config.toml
head_dim = 32
init = "normal"
schedule = "wsd"
Each number is 500 + 25 x the weight over its row's rms, rounded and kept within 0 to 999. Layers, rows and columns count from 0. Numbers have three digits each. The size before them is the row's rms in percent of the matrix's.

# down: layer 5 MLP down (transposed), 768x160, rms 0.0815, rows 488-530, columns 0-159
# up: layer 5 MLP up, 768x160, rms 0.104, rows 489-530, columns 0-159
down488 111:514482500526508509509532511471552529523446504496500488513504547503498517514465543510490524505518524471486459490490464513514497481515510526439529499462515509467495469506515492517527507494514502567482517495519492452488563541539493480493466497491477499499521515505485516471456476495483497497491478457546486494511488468503506489507502493458498497488484518515436573473518510535517474520529460526465500485484525517502495514478489490530529480443490498514472533482453524449521505498521481
up489 113:503506532486496552510491484482504499497533520503468498515521487510502502508470579491500488506511482499522468521474510521481498527493511484519479475513469458448536482513512490471496484496482503491477481508519590541467536470538510490476534532493515483506480482480523518532499452498483487477475535479483476455479534507530508488522532448500538441508490504458490539509468488497497520519481501500491537510487496468522490530507491447502558518515483476468510519498524521468517534528537527
down489 114:465515503482506432535512527533506531560513496470523463492509514516484490486514472499467502512491490548512501503531467472484476495501507448523519527520502469489469470506516504503474502523498458480472529503494463530506495533492490503540521476492446541483470486526505522488517539474511525534533528533485508495501487492563481499490493511479532530503498438477477517510489489545478521439483572489484493529495488478485535510455475523506467511520490522501498470488510552507486481495525486
up490 099:498507536469513514492498517500516520504492536488493484526539504523453534497520519542439504481523507520500469483490505549517478492535485485504517459504513518482458452508513483497502479476503491498486536495477500491539539468518516464458490556482505501508472498494532472503476498562553481511497512495480434456517526476503483513565507465479507510446531476521505497497508549505485508532528518487539459512511543504463477479510504508513499533492519473498484521517483453484505473546500517
down490 101:493503540481480545490501492500502476486519500514479493501510505507503474468469498512543506527518527478496508527542493499490514522477490503494471479483472498461504521492513511552503472508477502525484479472549518524485507466492499507489518501524496558491499489542475573524470470502476494537509501483552471542513509483493518498529526447516564516491439504470502482473460547485506450432531530480519523502501493482453479525497510510521518471464501473481445490496535535509497482515505486
up491 110:495478547525534472474513486496470500503492517490497481474498490544470547474464484505512490494499472498553530460475493518547527489513476472462494481504526529534514505504470513470555488513535484498519505497491480502469491502478455517522521493470495499531494557526513449487532480543482485488523493481484557501556501571509515496511507451523480496475490489506535490518507459479483518506501499494478472514443494522487519484470494499516454515505527487497529501512538472477457533544510533
down491 120:520478541533535466516475495466547486496483557508475498499480481523547531532507509515510473481485444499541504522528520474498472490497474523476467506479499427482465504472518499492480510521542504472527496478428470510533503525515516483518498494495533508486510521503488507495520494509530535441514506497485477484493499472501524506475500509495446531512469515517494460454513515483505511534525506537461450518490516514541513494507519527483472500521479521501469503455457507536499550502469508
up492 102:477514522507511489491517450502484496490508486504534474479525488549474515529574502480493502490471534510486465505478448527494492516437483506524529465464473501529471495482487499504510489470530486537510504436490491527505506458466474518475465479486478519490491538538488483513496490472535515463482504498494504466499519538460481483506502517505456484532486548533481552511506520482522507523472487497471477504444526528520545487504512536454516508513505482511512506521512517490488516565514537
down492 110:466489553490516484474485528447519479471507498516491483490508460544466528508521466511541504484481502510513511505500532501469543535513506496434520498550517548524487491560471506535488503474487496474485511530539530433504470493515539474498511499524523470506505487454509464462526507508497521519505473493493495522484450490534475470496496517467521469522572484516492478509475515466486528506517483495550488484508521486509504556497492489479483496525484506538523494510472466479513475481492493
up493 092:501461535539487511551493479493541526486508517485538502512475509516514519514536490480499500508480460477464502510485486492493496474490493447483484544493464518484528515478481544522509481507510526475535486497541468512477497450497488514526527501519517535469506473518520493553513529501514475523488501571511493501474484474513447487526472507477484509469495484574467477480479477487520470492485528452499486509485485559477477478496540491470522518544496482513517499556509474480544494484526526
down493 090:537494491467464474471488483486459521524493506471532503492519489479513500480479535461524526507517506472467508470497511454516482477469491542442502508466521552510506499477496448449506559547441536512503503522517495514485552511514536494496525528501473525518509520500492487467472468455512480498500500472510494516529506517506528509531525530540478514517506495482490518522519506470515486489539470506518495430476531490481480482493538504526518490531519487464526498503450557477491495522497487
up494 104:486454464528509498537510479523497486519486473516535529479552478477446507519468502450497508505508504526494507528489496503490544466497503524555476513505464522463482492480491528495440474514517537550500495476541539452516474521505464500494510539466514485500496496475542481490538494492518520497422505541491515478491523473510470520556499484491479470501511563529490521478510488467498495544476519505503485530504452508459487462491502526484538494511503501488483512502493495523515492515523493
down494 097:455530523500528520453519484487498494473509465478510494515494501448520514498544510542489514498488509546524490488489499509484492495505512506544484495497541497475520495533470535520487568480510535527516549494486511521515516470493505474455515461466489505518477499458500442469485543501528507560495498512493482464534462530470480482517525486512516478481471540486525484481487465542487471517479493531491496433509494495513485520512513528524452485483510502494536524509471480492537514444488527
up495 087:502491531504480478486505513564476505503478513459511524489503535524466511499500524513457489559502514457452510481465513487475485511471474479473471522495502499495490475509504516529527473509504502495498522540509518499491447490490481503533484471469453474547513481503505483489500522467503522500525470519515516512523487507441455494538498510501497535534526482505492494505505528471475473518520467467509461511536508484533528481539515530475515483543515480557468527450456506553476505532470544
down495 088:434476488489532475471484540506492520497475490500492460475495471450538478497550504498513520478529477518512513527543489468497506468463499501503502521529507523504533516521516514508511536519535526488492505534444531465531496474553492486535496502529529520522506526503468473503484507484488478516523507528487446448503503469561506499480496477483473490478474498526507496503508488525535479527495526552473489442472467538516522525476519491499516484465485485479474512518493472481538494472546466
up496 111:486500473483502509518500468499532502501474507476510478536495493522463555449487487493527457506530477475493475438433434480482482466496562474507510499532471476502505494479519523495509480495515553540479530498496500463486518482500509495518575521500520526516477536495527484497469538482463533507520505484480528523504497519484522518530519494490542449472552523480506490495501497500498465502498513498491502519489467530504484515481463504500478506530524554517496526513491478529475551493479505
down496 111:525523512448519521481514499463516448536498498472485512479504489499536466497553455495470510465495517497503540518515517528498535494475488489459473487510477522510526443466513495528513481555496508473505538532505479475478515491508492502490505531506498480464551519557497499506514512523548517486558467456470497445485524518484497497551481495505485520479552474518524481515483489502516495503507471477511495532517540465509488486528519496472453529476499495540473493480478469517479529502492463
up497 104:448526525489483493450461505469488523521519489526488509484493505514498487464462505531514467558537519475472498484466492490529499481531518513481476528493498523478513511498473514490556500464553506512508520520490486483534463489514489482477503521471487535532485492554497518547485507477479482476504495480505509456481543525516550470500484458531499508459481535501539493499481486513460462499508520475495489537481496528501538514450462506483564522528509501498510477495508494531481540500510562
down497 110:506526522509483485490497498483504446502537491548528495528447518516504460492496541471506512496509476553483508503515485528457514501524500487491547494505513512523497455502488522504484502524498541489558479474500477487475460477458486509442486519493469497509536500526467543488480515517494434514552475498531496532524471482488509532470482516511510514461536512510493472501499524529493529466476493504509507512488468489549534487442501475544536517538529469518451494478479515484493496471484487
up498 100:486507437520481487533509457519509530479502526511524511542493502536474519476485516482498556481528496493544443486494507520519495471511488533537486523505456517489490498485491524474472470491495497495519535472520532500566483500454491435456499481496486498493497561481524477519494472515497481493506537546502515507482459473504529469514509486547496499491515476493479515503540481476502506514539509458540515500495536473460479508527548526476483475506548519494511507471519462484457507498495487
down498 096:489516444487486498523488503502476543449562495549513429516523466473495521512541508491523458513481541520498545510479524504494489503480485518506489484477481506545485487486561488453527519500540496482532467466509482499522493492515524513489534515499526518510475511508468489473501480547469521506485488482533491500466491487482490513467493462497499539513483541526478487517470512480510505519528487481479493503497509467480533502451505502504530514551497463501479460519489505509559492450472545
up499 090:465486476540438526553480508481493489526496486472492505518497539509501509480524500471540497469511507472519531509520505500515552470502542476500527508494490532492494504489468496486501489548492493492500527463556496502504468514514480500475497495518506526484501477482465528522487501504484503505483500546472580500530512473519523449475464540439484482500472512494503505485525475490478541528493494492468494506467498553505510506483551458458503526531455503468540511488466489444516526485495510
down499 085:581497497500498475446519494473530491455502478502421519489525502496509508485486458504484503499527518476466483533504504476534479491496511559525502554512503541428494487519497522493488460530454483496532504507485487526513525518500513515512554504537506512536521525498483507498502528475550516515472514501477523433485484517460497478507534478524484526486501485499505485514507489469539467485475469485477511472531499475498464486487513535529545498530497531486494503461509485474500499481500500
up500 099:487473516506459459525481496526469436494500512544509501468521502505511487499476513568478502551504484454511484506472485487562519456479447542516500493486538486532529478529468513507525491462517497510506493544504495508522466500481450472530489502534495508524490508523473515502466487489530504528503510504504499488486505521516496500470481507485459462494465525503521515498501457500477543503481519502415546487486466509470516522498479461513544511510531494493540498514505479448515512501495512
down500 090:511511486510504495509494493506489508471507508473471557511505520536513506442487479475517508467506474539497485451525514486512520500507533518470510556514470479489496515466509471475528538488475502500529548492513533520477502531486495483523455508518508524533532505471476493512441541508528520485469454504578488541472480486501530456475519513495483515448473481533507517540488474490507516436477493491498526514534525510491478530496497506497457486497465509495471530500464516510460490477506534
up501 076:483504508526491469469469507505529528515474503542486534489514498559478517504434512495476513496521471488543530506507499487489549499503469535497517453495495488471483542468519491485483522467534505476508488497503497514490504492485447480501506455440494531541447524544539503536541499516498496488503508456459498522492497512474488550494516463513492522493469510487515468470431514503490495525523473531496497543522493482470496514507501495511516505521514524447491488524495560511499474497546525
down501 081:522490484532544499537525478502491447512502491502526509519513499525504501531524517465505475474486535502470505498503521473484533486503523514550494507546502452514472502515487523489505490539520498522489565455506490451532470524493516484502482494519508551503521486472486475496484483475489528479499499465497525467490532474510494467522507501517483482492502513521484500529554485441477512477512505513482512471465487492500515547499484517497459472492520522516489553481545426483523498438452452
up502 103:510498531460472502547480479485464484536443494498523489461514461503546565491519539513497517508480459494494524532501528464541503496497464486519522473533494506501505468498486523497484471473465476471481514459489455459516474460469521484508540471500514480493479500515422502484489465529507485495486515452483527509516491534496493482493532521504514483540508539466491506570528481534532513522507500517483537524507498508521522514500529465513525499519504507500484449532512503497500517510524523
down502 110:479487509494470499460486518517537525487500481470531505491477499476489508544477512503497485552487543505463479488493474463476535468515532505505489489517488499539562537501503494487509513477533519517445508475468543522516499514521515510480461546492471518504512529534509518511493474496521456519518460491487477493461516479565513494473494478453496510520482490494502550481509481509455554467552467542490515491481485543523485540484485500469491456490485486519524503542471513503494520496473458
up503 096:522529473488491494508491507497494514474505540522505537490485456530513492533501565491513517507450483511513524506513466476494489490515521457476531502530522545488470477490512506515512508490482516524538484517480586517487492473485466493484508487496492507481520486537430497522518432477511520514470484485478507457499472496524470486483505510449547515459506525499488555525464520470476510500515496455514491479506514499496525502473481537455518513514487509533502524514446472484488550532498508
down503 093:467469543500501472514511495514519475507504495473498493540474526478489533529492452538483485504549512486474539483483479495488489489493481521467479487461494467512540508505489521538513407509495490517498502503524520524490506475521534484539513493462505479508509480518508506521495547535481503530496462502451473507507500525444499524450487485524502519505532492512505488478476461540500538515453499534533485532514558509502499493532494534509478522457489467519485484487501525526512434506466526
up504 113:510538528524479521513503485548501450450459499482552523478522507537472528435510494525509474524518499481522470537480486506518427492492496488532485490519506503496503490514494479533508506492537528521501482518537468537489508519534492479490533518466504484511484486495509475488490514521473493488465508557438505518520528486495506495496487506501509526515474506513475533512507466492484537534475483464460504501482522460461488486470477520488528545572477514480495486502492526517442498488542517
down504 129:538539488462471515524514495489483482496506496483566458470486511533501502465533523479496498512512504516491451513452503546521475478467506487508498493500513511545479490538521481533468423485526504498467501511489472478505451503513490491523482463485548490471483486456505497479520528495512504502522470514498521564530471536517532531482490479535509488528520495501494534505505462447480504498434494496491496503534496475475505490479486487504481494513528524562512495523462516493505552511512526
up505 091:493539506463494498507524474530532490459467467446479499486555507514528482513519507501537479496417478499488515513507524498528508506534486481493506450494473486505493507500500499463528492486499552505451517505499483509539523454497534488498534522463532460514509509538483483530485473519493526505503464486504495533505472496515524484543487530496476497501512491507523523510517474522478479518487460515461487500527459540497444517486497477566534500477488523482525493499448522521519485501438513
down505 097:466498490516482516500490539483497474486517492463501481482508499452499470538501478520469479547490499455521481480522521533476484485485454502515465512542454536485472488545482497516462507517536491485532496454486515565449523500509492494484488526517505504495526538526508447514501508457551554519459509517469515475508518510460531502498505493526512497534510483489480505476483521476496535468472490506528506550527483517487499481485542515464505519523495523501479523470558508500492511534448518
up506 105:478478484487525484495497535537509501488559526538512527479490525505499545497466508486498531502494529516487454434464477476543458464482505496523504528488487496509500484503558533511561490483511541495514534446485527507501470475485499515492524494464509475528511507525472498489523530509494528468510488455459541506456508495534536529515508493491514530493517496501487468510492516501483499515519550485508537514505475501472489458437483486481470539513470489510493464485473482469511474530549507
down506 102:520476453496561499471472473478536465511550506509497525476508519507502518514445484492493508439501515539496462510525504448514501477474480497474492522494491483534491516505585481473503485491544512504484477463511526525481495514474507503542498476528474508497523461479476515514507513506490549474518524504453498525475511513529489513522494498502459495487519508534534480483489489515488520514554518526470532470530504474529508477481509476516443487520534477459464505498488509537472464529526498
up507 105:482486525546533534519527488529516513462462503528468495493539460497518520489538516508495519543434469493498505501449535489464483500491477494559504488484515518501454512552494481529497500514489520481458509511514525511552470470489506478529548478485473479497493528567470499541454462519525475523473516498467496501446510520500489449507492503471517481505489507499491464473475473500518496525485481513491498502544460475518522509507491498475495499499501505505517528523538498471457548502514502
down507 106:492477503505493474485471458499512471467496479533528469545538485523491531460517482513524472462519485494490544484538490511466507514488469487468474508502475497491498499483451510487531495474501449527502489517525473508513463518536482494522535498515489481514507519493507523530512517452480496497498517471494547514516446478492493507512503509564550527517506522516475544530501494474524527494515564511450525509502441523499476461478486512531536478463499525531506513521468542466514486461503475
up508 104:516504493508450524477500515502493482467485478543530484498503485510488465510491536480514552521541465508497449515514472533521461507494481537476520467481495540461488456460502510473543481528494495522520496466507490521500476476530511493523509520478468473455500502509490522481478465485474513461496519501438518497517523535519455510485505502501519466546482517464480534521510527488521519551524536459508507508496479466452527492503566518488526515520493487513459466518551504497523524522498504
down508 104:521492529505509473535521494469521522486476493500520442520486522480487470520501539504473513528488563461501503522527493510503512537523489520465462547501508516500498502499498534470569525517509508517495480523469507555507482491564491509527527516517515482459471507472495515520523527497478482525512447535486500471513474488454483535466443543521505490466474494475513472446496545508491476503494476482490519440476497479501534474470506490478490527516524498491481481499495518464480532479493517
up509 102:469471515490521518498505500541509526485474515497480548458514554473545524514516531490514478493463490513482527478488461474512442484523513522513504500504515514508507517489515455448473491510473517477521533497538544558505518499519522510472508502493498481543526479496473468488503490531501510484493553496466540501463505486497480456512528463482495536502488524466532533500440490485495486521542507496523502511551506487475489558479502506486473489484499475538494459512519482460501486502471559
down509 105:486509508473501434479504530515489492497507501490538485498454523541519524546497473525476483520487473448501509477498528499476534476544495490505511486520475467532487524522511528537477485478481532519524519455486454531513473469507470477485516545480519493515456548494518518498477536494525517518524481502525531461487509509540485525465535521498513461482444485482495554471484441459502503471538496530498504509545528530505533503493496483518488536513480493511477503481514472506475469464515503
up510 094:472459509484536518485536532549469525517466473511486488470496508487533482526514520497519491527548495487508492501528514529451492510474535475499468485460411508472497501469512528500505494485486538483527519510526496494516496492513510482486523508505467480502499541473496529434482490502498523481510552500480482475516501498487479508536458501493518443497477581456482539503497486482482509554510516510490511536527507512499488494523533528527520471483456509520525535503484462469488486489521503
down510 096:511523516495506507470510503478518487486485516480517485460517497517546515500497524504523526482493502521519507517486494496499527485514485493497535472499452518508482540490533497482538460500544466523505472507485493526508520489523462519466497498461477485531505489532504491533525539473497504469545516452503550527455503448497485522552494480520457485535529497488532502514535500468482509542488467538568480530470487506491499479423469521459458463519465509502494489452520496513477498486498462
up511 089:475542542525470516494499533506457463469470502475510430488497476515500492503504526518469506532510514518499501513500494488520460529505496475479491547506507503480494480436502525472483510503499489495505501473504527481480529475509491472491529513492476520503465528530509489511500467510539510521519491525485488460534537515480557487549502528503485530511516509523469500470480505500449510483503512530455497512488478463536505518489500496469481500530509569494552487492544518411525461482512517
down511 083:531486484507522529497509447491524527540477529549480465524553496481475503500476513511498503486504498535523475510471519539521533480501492536504476440478449497497469547500500502496488507482476444532473510513488475528506514487497478468528462497521504466493488500479524539503469528505488501542541464500524474527495501501545483463486490511513535516506498466519551549525544459465473544504506493495515530503496475462487471479517507527510526468494481444465487483498497507519486496545510476
up512 113:504468554486483503514483486484495499461463534520533555527565485535502516488500540515527483518481521504524489489506450493489475545471494521470490485541491511477554498497516512520523487484499454471523496516497504489528481467473514494479495528473502504523480471518483499567502469477524489462453494471498524500523494530479516490486495496469504443527472507517492503535491507492484459524458480496492477530478487455552521503495466510439522508560509493491515512508541492528494490521502535
down512 097:545508498490481533491471503462472493479511530509476542469490499497478515511506490505485499501439542507504481491517472527475496478511509479503525534460518515498525512472480522479523545466466472481481490483499470481496494506475474477534502479508507544512493488526506521530518493484511497513513466479482535497517468508508558487512498538514499444519452525495473490520514576542512496512478519480454500497486551498569513563541481513518488495494510507478500554501463487520482470477450481
up513 095:513512505511506449526504485485493463496517519467506515531536527491523461484549543507543511521477516488504454515512506493472480512514519490528530485543540507482458448491494488485506486496526503499482534467491536475520496540490480467509486524486501515521484540501461453471512490491512463466498512502472508477471522514507514475518561512455468514469522501534479454498540446496545503556511509478513477480501512485482457530458452463482497519526469499490513528519525516539506507521514506
down513 099:504516490499460557499521525522472531536504494547456499552457483475497478489445484455546485483503488485485520496497495495534507494499494506510492525484461474472560497499515517501498464520490494525495520505465518520495497481477469477468521494539501510495508460498503479533467492498531521488475495497511514497500506525488488452486493471495450521510463537478555532526528500474520537477507537525501523517483473526475532485530510515478429505483542510533506487534503546490444482535484489
up514 095:522493489529467490533552438473475490520450551513521528485504488529516552461491542546520474499440498507499492525457429464509484520551497520521493506511473489468487487508479493482503483480482499538514503508498517513490475492473518500474508503498499540519492518516489477527503524490458506501480496485511509527522502470449514503549501491498526468532536517476493494498494493522481498523468558498520489539487476500479525566524474456459495477505516496496488467496484522526467522501517529
down514 083:509539489509460494480462485467509494479528520519548496490492473520485482463501531500504531502475551522542467474538451519477495528481569535508502487462561494461520521461526511456543494470506481473495486487473482492520500490465512518514546529519501512495492474492499478495471527507485467534503471518510485508445489451467524501518483498533511478485495472487484497533468538507518476531494466502509518490482549477528511518491503524462490508509509495500448507531497486502522459534530538
up515 102:485469500557520490504499506539504486479523526469525497488472542485477500484483518534479539505534462510508519507501478525445486505535464530485497459525485455506475457490535497508480455504500469509540559480504529512513469538518447469470498487495488484467489508516502481461470512490520533520489492517501520542517498509501481521503481441521450502485527544490514484503484494492478480519504496466496542516579511516498575466488467521521507508514483491493502512502529471530504492489485501
down515 111:548515538446512520503501471493500481510526494566547482451511467491472494466521510554508509489549483499571494525503520463512524470476494497489502487505514522535520504479489475492556462495531444499497515502522443492507482517494483514502479514499483487513499494468462478486484538526576491496488475504485490466472475473513495492467520521501503491504490470517518523538504512508528522507463501509506450505466508471486528473456528496511532491510498495502521518489494486451517543534475517
up516 097:486470519476461464517535497492546512488524580549513524508504474532548503549476481493509485507501481533559517494465483505527482505475465504510512495481516478446478528534514503510481486456510462536509511490479511509508507466520464486500522484516492485497482507534474443508480501515528422537471503560480506491491466517508503469527475530491508479495469522503456488530506504505493495493527516503527497503543515527529486509426486507481514492488490496456517483515511493498490519479489502
down516 098:487532487500509503501517520506493503550475461476507501441498493452535510470535473524538468490505479537511470482521507553475519511471520472469507526439508494490483508504515475498525535519464507499516519526483508504557475534459509494477493507508497514494484490513498512514517495504473507486495492481502508493482527555471484494540510480527474457516500486488511527494447555496487488517485459534463442539530469477519460445506491490499521503512486562478536489511472511491512486498549535
up517 102:481487530472486496548526482514518506499499489505464522524505535471430528539480504497510548482492509543506518490445501467484503486482555512582509469502488515507546441465513503463476484507531514500522524513537498476534517482504475531486474490477488493547492496520508451550490530463502500466494519501461516475459492501486514507495530511492497482496523502510530494543531483468534522525487489474489514504484472495509484532523490494503466510550482489494475493511518473513493465450499535
down517 106:474519474499515468482525507529520487514458471490491567477507495450495465506487508477509471506523496512497477507524500508505480532505486461551503475528506489489514502528478516530474557523466483487467450529507543497513497520516513535474520479504473493444487481525532516485472507547503506532507506501484516475487556484524511512561499517502493486482522457527475516530494527535467497524526524500518494449448498478477512450449492460490523484484438502509496518539510501493477505529502513
up518 111:509499478484446514537548475534508504476529523505473509540516511465434501493502529479513510477521505475555496489488498523455498500493516525510545494521472503496525483454465508505492464518495474491514507543544497491507517516515458512475507511440465509554507488498518473460504503510501527471429482490486533513502487571469468488550519476510518480503527473549511524551524473480526512495486505447523486501494496495465529524491519487500495505517495498539508495490498500499525535479482498
down518 102:501539554495485517500470487475478532510466466483472552486502519497488537487484514507509537464513523544534501507522505501523467529471475534537513467474505512497510508479494537480491540542483503493473510478487521504514551489484510499491444510481496491484542501483523508471494479524487466543504528524494475480479459482503490516522498484541511489500527498556446529510485503505517518494528462468507527471535471479470505455501452461518504494505455460497446497510535493486536527507458522
up519 095:501501486451498458505480502547509517435498480486489498537490467554488475493506521497547565491458494475554523449471499518532467491512498497534529496485569510490483502516505498496493498494484488481521521466545526535480507523541498456521472468511476508489500537525513507498487473511500506513454496519513490444516495477453518534500463476522518467514509495509475512458539455474474485509508489500493465549526495511506528468493503501503525466472502519502500507528487511476468529478509525
down519 083:516502478528511516565518464531491476488526496521501490504519539493536514447510496473489485456457536494481475504520494522506491531490489520516492464520469474467461527490490491513502541537532524497514524504491516470505515492457513545500482475523451513541472533522510530494484490512486461527525481470518447506489522488469491460492512509502509542531481508484501460517468490487522470500485512455481508509466515499484526552491517520474471484494562522533509570449490530485503506489469491
up520 113:480467520478549476552481451509510481480502478514524483528499463517508503521489487489503490510534523514525501486551476557536481471492483515482522539499508449440473503520437517491492462497540560543480536488518502495509472526454497464501578502487481468487457512504502490509448500501488496512481482484478495511505534519531524498526486522494487515463541511504502512506505524502474502484524508519492488493529452465498529476511546478492518519492497496527477498489529480475496535475534502
down520 118:516513500506507474476486548545488545473489452458482472469506468507522518497506528485493463530488513489436485465500491529497502463503459480493474509470499521515524494489464481525529512501503514515482481506534500518500552491559480478526464527433471516482484505457513489534556538469534489514503505484557519510535456516455484528536470493527486486506515464501532494486488540526492487497511486546512485533526520524494486484463461502492520489486486523490543489511491486505512516496512474
up521 103:453473530454515480514500506497513512450485539492499510488515523537495496525531498486522494438504492517530447484465465496497477513505429478508434462472508518514511516540536491502523503534465506495493545483490488486495479526472501481489532529528536546512473522487522495443524473507548480502449497496437492537534521530485472542483480478489520524473525508524493503501487488497481484516527479497498498497520545476557511505534511498509507501489476514515476498488491473501489544497492508
down521 102:552450510555527496452467479500523480502490500479514522515478496454494528464498468498498474484487479474460491469494465520505518502468467493483499500531528491466542466486453505542501509478507528506512503519506515510478509520479507471502486488509525532511513527519467437509488532488455536551537483498503491519504492505508482522486475540466528471510505502464559534508482524490475500528505501504461507501469517464503483484535550499482460542497528532492515518543458536471494486529528494
up522 099:460447506469491469500508546511472475474498488488492529517523507477482488472508515478531555465488513473511516499529482516565481504483520477502510466549505542472491448508466480524544496463466518522495541511546489528534519515498502499485536505511479521524455471495507522482475498542487484486505523486504519537486459483464503464482486491538483523469492531476508519527522498484472489489496509495564477535506513508474485521500488530478556519486498517520486477496472472465542535532530498
down522 093:487528520521535489498514476531492493489512514480477502477499521479541485527522512500500514465479508496532557470522494471495500524516528472520532485483519464512468515476494518480477519456470493552495497494477468483498486528505527478486524553490517482484508464508481464513566442507445488521499512522533520523522527520515524493493487467494510461501496476528467528483488498529528513457502492498434530467543472489512527496500531466511485523484471472520491515558557503496491445470497498
up523 102:484498486565493478489510505520482519517439512438539494450478478527518550485526475512482493488489510504482507519469520499500498471503501472500505473479526494464507532491517515480507487499499470516478505486507475519500538488492503490490543502467505501497484495534491505476555475494499511484501515517452507526514522469498508476452463502490541506450548503548468455491464488487480513555508529456432501501494495510520489501487522494488540526554512529525533521500520526518494492491572518
down523 109:507474481485497472515519490509514514512494500516552469475555488515492511466517487496503506528484502523502480536478487524483529506518533506506470485479479483538512474483472505513527500557513478504484542473468513471539462478517541505463481513452507498467538526503523495500482499481455504531492496528516537471513518544466485539576468477477502497499476479537490508485496494421497474500504506485470527444483497515486536457465472508499533523506501520536509506514520522458520493444502496
up524 109:486481535524545466533511513544484477502529536472524507458517498513547512501539508465514499493522468511518442515493517452538478483508506506538520494441524503515541524506473502496491487492477472503480500538509529475502459477429528483475510499519470500524491493500499474496446527501476490464532543497497490469499497496507523478504527482522487458517548493550531513497498451489489482518498531516504485540498486486508483524502484443475540518523468498468524491481478486443520511513513522
down524 104:434440493531492491485485502481503527489475526522513473504493476488523474529502523491524480517492429533491464503452502477488473497458524496500532489459500514546486489497493497481507470502506469512485529480483480485509506517489540503564473497514501454507520494472532500518478514521521533493517524553507523544519521492499502484493485491512500508522555492468532521515499479475475533491500484546513507535463515504524482524516511494489510515530437485472513439539495508486465477473520565
up525 104:512458520475494503479482451515508495537465502457524507482543489487511507527538479474527487506484541506492472471497499546527488490507534503503485479490516509511554480468522496462507471516509543465501519513498475536499525480515510481476514510493506485492498509537512454545504504516509517499462573524475547510511512472493475482481441487508457542514509527510456495506494499459488490497562503446546470474504493469493504522501479499461558490505509485508519432508489510507514509501537515
down525 108:463497521523482493558513481490514473487520491554504508477529504494513487479533530508449491481510478537478524541496525470471492489495509516483557499488466451515496483513462474497523436475513503482567548535453537451454504483479513498469491480491479504524458517510495466463479515488493489465495496511497477491490437502517492538506487526493522497548509459489493498538493533474511515477494502518508499527563541512489492504508473485494520527530507506518496471513509498496511535542497515
up526 098:484482506512483497474518508493514494525491521525527549513489510509525489497486550502518466525517507497475500469499475479496462470515478491501528455497512483487541490505490490489483488527442465524501528468478492474511489519472521461456500497499454516497465536530471526485473519508479469503473515479499553560551504512530473550492492516484517492471497524467533548498494477485495505533525515484492532553465486531518530560513505444494492529478509486500479518482526441502495562497511485
down526 095:449504458473547516533524513498533495502499494494509523482481548489539520548505502489549481516475507495499439507503495496547526503534505480481534475518497494494495469537528510507542456508532472478512483470531497472501521466521506538532478484481494510476478518526513517560512501534456464520474493546496437487499478488501491479503479544497540485563513537482472507447506526488496513477474474521497503473496474462499491469471480478489521487493533498513506484535495452501500476494507481
up527 099:467502537479513527566488509550512463474502515501482480544483524493492496494499496476485540523533471498502486500446507520522532491490540452534514552496496486491503465485525522499505481473544499512507521456495498475521477529480471471498541531470537517507501509477543485499540487464473530484509552502495519463502540530469534467475533460523474521504526511550482517494470487497483480512509501521489459537473488526490475491455495450467480485484506498484525491516495508511535473539523501
down527 099:483465500476506501488449497528486510490508517470494543520467493499479468500514495526502514486503514549470500503510506491547476521442509513479516536471529499469550488500470520513523512543497463497460441528535491570466515544468452501513499506496463510477524509488495495513505505525461530515506443501520500482509472478496543514514513521506509489503484529507471523509472514482472524466488546492517523505499510502536497464509527518543530484485533433499509466451510499498477457492477519
up528 102:485508500540474492553498502519523498509488524520507516527538542478496518485485511506457500503467481511509478520491449512490484489519501478509501465530527490462501487514473492501467482504495523486497488479484508433542557531446495507469506501497495543501483463484485527464478530518488486487506522469494473497472527510497540488502489480485505475511508536537504539540502503496510473537479500519487510512538487550409525505477493439453497536555497501512477482489531529526535516534502517
down528 102:486506500513517530461519508526479506499498501521476475508497515498481486522453465510504515504459523502528533518478511496505547528495520527494491512541488496506555495516501501509482472525502475474525528491517443516483471494464512480483476456532538525498501537512470471505525488493490544537450483469513498469503445553496504484502535505463539485525431476472499463529543510548535490490505555482482561478516505513476494468531520506480499467478495528498492497517506487471525499475492456
up529 104:455472502504457482525475499529513529509456538468493478514511467456503474518504488505523498490473480514534516469478508481502491511509514533490449525522491517518494480529524500503553485531485492482533522504509448509488477508497520494487507534492540566470502487502497456461522485499528499496448536494462509497486538545472515474556512480504456500507496514485468539501515516504525493515486583507511529502516542523492475481457492500495520484503503495487481450489486440493519480533509537
down529 106:493508499527540507486497452465506509506464466505484557542499502493514472508476521468501502451553483527524519535511495525460483505466444527530513500484534476486493475490495469511517476470512478466498477485494511522478549501496499479513526491514515498504481486507482497496477551513548518459481518520449496490501476515516485520516520468510493467499473512531471527487520466480534488507508481522449519521522538466476496499509473496505524498469501468524531547501539510497572508525428510
up530 104:488486502558515496520550488509525485453451522534513494482576502493517484478478468447496515541494509455523508505498494504519478491483521520501522514525479522485476480489547495472495495526477508493526465508516538501523494462494441465506457506480514479488519542508487506513540504504527442473450495475497489496494492554500494499480486511483471511455523485525495494526493465515505470585516451486549476482489480513517494545495484500467505496511484515532490501511510483511486517527526503
down530 109:480517501563521494525476491488513530512554483525488495547490511489486523465467478513522516488489482527538507477539487544525488552478523472510545486475505507450471481500486487517516457532514505560476526496450521495505469505526508511542481483472496493504523486478498487484503487479472507488498485464465488456521552465502518493487506502532474503494526516482521498484467484511464483488480506476469500512486530476509560498534515518578544522454464478486462515495471482510496487487489503